Each number is 500 + 50 x the weight over its row's rms, rounded and kept within 0 to 999. Layers, rows and columns count from 0. Numbers have three digits each. The size before them is the row's rms in percent of the matrix's.

# layer 10 MLP up, 1152x192, rms 0.0856, rows 1104-1151, columns 0-63
120:505482459409472442510506557494498419599483449558560450533603493489519490532510476515458473570523592588561479566512548503469524544485538505566540501574543513456375467462484469477557563399496364
099:455401465530476531499535496511514476549532523581504454538471508500463508540503541471519496454523493523643614541546411487556454469497536436521480520538564462497480512505476526397525484567467518
079:552426512511510541552510452529575463496547567406549597409508492532516495452438439457503485449544585555387612526461475513573510523508523438527567485471488479427515499500558530529547611438440415
084:605540566457518498503419498531509473568471530507553557541503518547472494511528457544455471502452456566463447520549505412359616524462518393513571475532489516499458536471526536412497567528553514
103:512478580498639558491471525551548495512432529419440586527511528520434480452462491378465471526483600507535546519510600569440446579495524456473452569574479599478393533496461444474479503513484563
125:482547547499490534550502519503517459423532513487439553512485544574394500491458546534506401514535523550549482476475521411538528486445537501516516529479516570478436514429547440528544421557508588
090:426467546510544529503438517508494483467562479532537551474493556569500430483525470493464475495514501500463630513548491498474509526504519547496534579573550494453493437468463619449568494463479566
103:455421471454506537537489449503465459581445456569534469505526519430477501496508557597486503431565585491562556504469452499532459526452562556553478436556497529483464598488540498477504528466558446
083:465414539462441506502512471501451496471649550493556508510466589478457554483545474479522495482547478560459471506537435474518468597505553508497471516473497585512459507576548477487456517478539506
089:519470479369476514458455537491494486482497535451421470540535517495557528473410456441478574514528555491523532547505527485480592477472598351505542430579511450490542537544595517387457415457485511
081:461496487480466425592577502498542510508450470449459447518523487553450497552465555457491458635570522588495543485492511593476550537490517419565450367627454462503492482508450514372522554476525544
089:465522496399474517490461546508511459468457516524464581553499532400466461523435457544500436469565535486603548490490471501465472513482474545692488542503409648478447555487520573547456509477459571
109:605564463491513502538446478530468486480581516576502598566442492470419505406548457491414518449530493462557680554525609420538513514475483446508532555587391519510520532506563397449492457472521504
085:411492620459547418478492502520524504443482462472484504486445532462563413525507512490484544537460485448566578548479504557530547515473482512496547473558624555516400513575430493514496485572478479
119:440505505451431520605493515526486488519438541602508530484435541520426496525474539647494432440497541443554560537499473546443537576481547403491461502572468548489482540456484468548506443459519567
098:497520554489409479495479487527442484552531469544492523487495556551463460477424456578523601473539543476396549472549441489500481477484442346468519468557496530464468500474443527515524406433456533
094:467469547552438601583481569563537460500548503489520462510543527451420407496453576429485534569538499549447479482534548470382476469506461421470439559542564538528428484531506544493497517558446401
082:602580488546488466508493507532488518465614532534481506552516492483550499466351566467435455450572487460471539505533444550399536513464551410512453509406430433520422471460511564468538438458572431
094:490491444491485502480478518530495506555591501516548463501426488504511493529503495514394468475544488509434534486596593562615507509478488483550584512548475530445469467516486449433562510403455414
099:530516445480484478454552514498438487521520601552574554542406505514426460482467493470430519567589554540454537521606535547400481587503574407507459568476464501430499414430518417523475547526387489
098:492498483488618442482479573525475525512478524480526592592538530538454507522486561559453424406483514489466450468463454495509498468469523472478547517459517490503421530547547574492475547511557507
096:388477465484658466467518455500521480412529514505487471562509475531552482453536533487461503417503537449511433648504536529533508519485574464593473533591536526465527497454495578471538518512489518
096:554536382445505529412470435519491445585508426552550555484431510507437507454545436529528495456520479408465613473564466550568461475488456423566469494564491430579603431455476479442429430483514523
080:443486428521423519461525501543510447472510479538452488535489471469466513491464496486502540420534517507528482523431662460415511537502584506490483552490403518496491524496535428354506449532463525
089:468522492532619549462446503561471477482505509533464463524483503564521449499514504507494463448607490471421484496476470461486520456474507495546504517563438488408515449461484502500543500548466520
127:510537501441550459558451533554523477483525537551374532502478495434526517412465444506590527451522574469521495548542496532524556481431491385502463532454598503497436524405508572556603495529518539
107:412475463557491461545373549506431499539600613501473545544549528529436500556575442520507426497519451527597560525473556462475486506452531527534522454475476463517436498419518535392557520496650506
079:531549489481519501565450529533503487530581476430432546397511498511465449429496499472461476484548558494444608469532487461508468538538512524552505527404575599491553391504441501500469539462504470
098:493555491464468560475413510526507462549493476511417569507553508466519485456509454493447564458537436586469426536575617558439573546487470524501425463513546545509525450401556538483538457530526509
097:486502558496515453454533566509553529605506515561561447470585560545533524542427519473522496551572506453565498491510533468593491490472496439537450418532507552510507475430391426408487480518514510
100:536489550520571534513505502561496478527517436545409510573565523517494489470466433593537502532517523504500488526444572620462516464496476546544436502431550595505425557423470504560496455456529429
095:587480481495572510561535441513542511477552478500499492547523547520559466392569526416515485492464461440543544516553583464506512480477456539477535503507495588463477527543405627500399482570626539
115:405496456501419599610500521518458485592600566428423450538508509515412526544517522569582444567497567615524544513448466450531515511469554540572591536539451473442442533427510462430579488478527484
116:431410502503573484462555607528444471553567538469561550507551530510536501436517460523496487427503446507445555461554473395471515509450517512496374471482540451550506493484478505492555519510558507
109:528579535397534571522463431593425463497495462482402499483586499461426498516523467491564513480491476519500484629494515551555537530443517488530463547442451536451454459437558482484596480445457526
098:507528498441409537504529422534403482549518469478505454428563596499519532544506489494526463437499466499483517529610482478524459642492439487537436515535446472538561505533532507479533443407461483
112:431509513519500574526457443518462498545544474462401474481483558543454494500494514486517430513492476568447501471561548556533529495479476522560480456587455554454424548517515465416547459416522518
088:514459453556514548368492514511497475535480534530532440646540521465503491547483423439504523524583477514534481520441469418425544566490583468458519417560473539532604550452457532521473429500440449
112:596427503491439420586536480555545444564565595563475540464440495531436546525506519493441558533563477581536446551465542504454467555477556531569455473577457500422421462468519530485470559454548465
095:409495429453515462431504573504516460542562488556506533594465488456435450485502525523426452487474443621543463498511458485461515478503607497584446600572586459493463458426466526453562455458498554
107:462396489506528438466485530513548423467516461477411588466508524594555488470501495561553510538502511490509565535653524530435536462513516480506455499604563484489462521544465544549550454473491499
131:426477507404571406479497541487473470417565475513449565537444655557491497441531447495444557493587519504554544577537521439518475582474502544472456520525421479441504477490493541526506458508529583
118:437502523456461527490541486570409454563507559518448571515443541522519512514422549440502478526516522517502599521471529554553521525470472486555457586521557542503550507473442361419547457537507449
095:498487471537535496464484425537457492478423509452493475519587536559498465482573431526500414539628507604550593538452537480453454469471431505455542452491602522454470553521563548418585478488617562
124:464504455441436459481432501526414528495598471553595534568494555494496474466533568538511573388547447518506522613596531543528507492438508504541510512452453466496471440526486447443517513447467329
092:507441429475512454507454559497560552500589519575509500501486490525494478466511487499428465457491516454496530580521558479468498455516544499462428503467603597411506528557512412426484435417584473
093:499461511427483505524505557602448517443470534524494559482484546483501494398487505479610536470540529475478488614590454552552437470415458487471478596507528540450492434520530442458528440517469439
107:508602477442466572603484455568550497508518469499532561456513495405487491452498478396452546442494517505540494566509471566486608490456601586543510500447441493512451582454469501425520503442513472
# layer 10 MLP down (transposed), 1152x192, rms 0.0712, rows 1104-1151, columns 0-63
135:579527532477478516530502401470442533517517485443521453417392557435493492503556495570554487484506433471522540640506492402525513491591395529554460416493476525469505509482494542498559520461556416
084:509572487441473424498507535368430606474523523512510595501543504497551563415470423524458409500552457499439510455513518526462485468696484496506495479502472525499511525504595515467442413405511467
072:425481448496512551467481452541534471559515516502539403605511423546523585464484497467481538492441440507588465499463480435438481515520371454565493475558491553523482440449495492442512474626561498
068:395514485525511550478469548536527548457541540487546519473413442382507429515446527491541466559569526506516512397459473478399517528524502442492520440459590472547515460515385575572518491535496502
099:417489485540480513502601517395429485459583554636546564445507522513413498531447481519476500432541448453518522468403533394526496503424492555439506551580540533455521514477464509482419486497517423
130:528547501431496513537495473564568479525504441514568497599469542519567488571536525498507413497413599484504388527502486529492504453445475497531499545476448475464497478557496515558473585472478506
079:547519470543417638460567441491545459525480454465496409442511493534480609480562479543493468523483454562430493392497505474563535537430494552587466484519546440556458536613468515548545433527456466
106:447492513531513433505465550474465534427559503441408486510517485522483514456476452457478495444509466511537474439480524550439562396521529431543491607473484517571528478457451566545462493600518582
083:547534488530544529505602572468459626580452518506489474562496551390440450561501467498524544516433468459471505493415494502490508468698434462454465496577496448518515405503536381465463493527451550
078:471492393486447495615509453423503534518466573465601539465461534559473466501525462511504500423478531456463510464514456560463509525671516579523507589576437565465550509514386457492580563538512493
072:529518567480465515377451468449449562509495492438582563457554454533516525431489482461526556465436520418512517577511536546530492440577507499394550525459502500506522479462523457499542537488523425
088:583519517487549467547523545358501621502435467536465496407474477555485588407531518473527476506434523555504555459508398474508540446500483425532509452542641516592459520547519558459478600594590503
104:335473512536459479508530487473547563494372523535577549441564451484495490502480554573565518561481472585461569483489464517583529546571476451456474543506479564563423572427479579433502478529456459
088:489488461455523548545480558413480526555463558553545556487468540503466539525506556526476569541501591479466521465485538480554475488565502469480530463525478523503557552542423471473475480493586478
121:530443531533463460497482452495469521402521452434563521411592562543524500496464552424558415586511523530537479609505501547543526475602566475448491550606442518378517488583508570507569517553511437
081:464472471494517512507445486508555522495633580503479508468546520478541425512539494493584451570525420579552406387565476529524470525462425463511535516447546573449448533459511404447482531600424479
093:496523359556547466514465473478509587515563473562494561553496526455485500471533480491480589518414438464517498495590485520539468454513559410469569490467501506483493631528536499474455526410541531
085:437458594510516572459563470442560565444529469408404525504478481500531440438527503512449485536530491548518546483485457512377483463495517445609484524569466436499527482506492499525483530568467593
090:471546565513526470465499449424471428499541473442510537500521534406545506576460443542427465498502473547503390455484565484510452497422502502554443450462501452529550637528507532516428474559404515
093:495451508494489464464488497475533595489420540480489532576523433543429504511453510460517470557455451620416470457509483389592446538435517603489584568545511513450450498634546564517547551446498457
076:511502477460378369498524480486521525481509541512450397594442504456542515464477519487567518487489483424504560572454495461437536539563552449492554599475453507419514447528498419614572467550503512
081:523507531498452466510484517499522597575425530369535395531452560522472493480451504427545558545430498529444488532393536490616475459543450496468430522496453551554484509471456487501470423612517504
078:414446508473479546559523461448519612515503579532476555475508520473592523520423517538387421484484473643553422473437493503495392551739440547457549466532541542484442594516503462483459498487540448
085:594427538538584518573455453432543589541430531424540436487489462543470501502493538496506486481565585464498498545528440506562537462527399479529544513501613559478505495535433519610543521491615464
074:576600447529508444461550345379482549552555449453413484521573407427505550580532498454606509488466536487517535470571476496507522509560555543556577450452554526556568546530469414463537474504592452
144:491400484397426526506510515559485433538499485473450450570464602483524492535428468535472528485544564584494418547553511449434580575480558458459432521563480473467486587510492444456497474500480491
109:512480474501622543480532485476518444507499514474497528452459391462429514490514516548415533512547514500399468535506443535370430559537530406409580403400542535476558550474509494549549446545451606
070:564501512481407460511456403509537419522523567510505466456501467561551551462531504453573498607405487514467448428433487548522524420508499427581625540581474450552468536517497500520506524569475594
068:515496496473485546468529486469463472497561480559524421590594534503563440444478478586469538523573517469526488592400460519415463490576493599561460544528525453494538545475423496513589467482452434
086:564454462587539459501548466497535521478405393513469459492494415464566498446510376571482512517474439468447486534435436607460553555607422429542544563467452539541442560512518454559531496535567512
105:436477403497508502557457540359495659446578465508497496470513633524492545527514552399543536494482445513467581460536541487524508479631486425497454500534446468501492528553466540476556494538587570
091:385461517546509471457446484449553577444460469541437459489492486487506495539410527521506529473519510520486478515558536477593521509310532488513509590572571508487519616461492477534510543476428454
129:522463553488644495424529426533498466456422507518512579539479502479588497561464390486442488489531423323514471526580561504444460487532457504514494387336584569525571492553521479584433493486488532
118:463543491519378564593509377419562454513380443502490566444456425443482531571489476479486544435497480410567496437500518486419472575339473509572540580458449577506501571505422445522514534464422473
117:540492478508484572439506422454437490520471467511527450512538581506570517477478490529504546538452521551518524613453519532427600456578504392499544517522389499491491336448500454526473490445536479
109:574447483519419448415463506334530528472532504541499466523456509568468452523486527572457474497523617549575506512419534424576523408610468501523564450527557521524480472541471420514484500543529474
119:534452439467475605540505530476537555516541438472496570514475541492415525463532529397462526507528595573452563478500392433477544495455496434562603516603524506571483465489490448425528531489516472
075:551485487444567449533367475466526462543453490500508481410479388420506483479522538512524498452456441428568460482446510574537455471623535566575590560480497516524424495462458572614391537547513441
116:444538448487533488516430532482482699526496520456495583463474566472434451462473496506555443489441519468487549479642499455586466447503581424475476449438514507485483564477478486616429403554516516
077:546585542467462543517562444401503486432480521480475518426498568583602529471566492538505540501572577564544449587457429415480509578491511450453487431524509450493490513587571505501598463495541449
111:580509431500510572494463524492468529464524507545550514579490497497446555507512538480467522477494526426502479515493437502480445546605508549465546456538457487496521435401597413442418499482555528
127:556552519519539496466476414443483491512536417597542555450525550483587501494458587539456492591545503437503530621513527514474616523445442576572513405483609530455487514594552393470518499504575437
110:506530543477459571512590515409432605559550483483521538454599557527505450535464453486410625512428445524571518576497452430541524539488477628474476554449539451499533436473465571480537533508535438
078:521488434541525463546521435448504450461502502546481546645482424447480516492523587537472572540386523492475480526462504542552534462559570456528580587468468605492479523553554354468473544491448426
142:499500494425460480441495366466520608441499511516494382538530473536623486553436582532553508509452441439511451549549428475434517490523477508405511500558484445556530440573540430523573521453461467
085:488494479499510479454512506599523508434477447448466464552519547565529508502496517473534550437451492632484438576403422544500494438368499509465490371439494512576467466503436550529451512482483570
100:467546528503544477459520456508481622462474415521566480502469545517494512511416527520472511474423498437525473524487360534442446482513406507470472535455481563548488516491507413516396479515488532
104:438461474446451491447583487435464516497469446475462487482464532575484528521514536543473509515534524406514410616625514495445508455610472488527529483565567453464542447575517480459460423560491492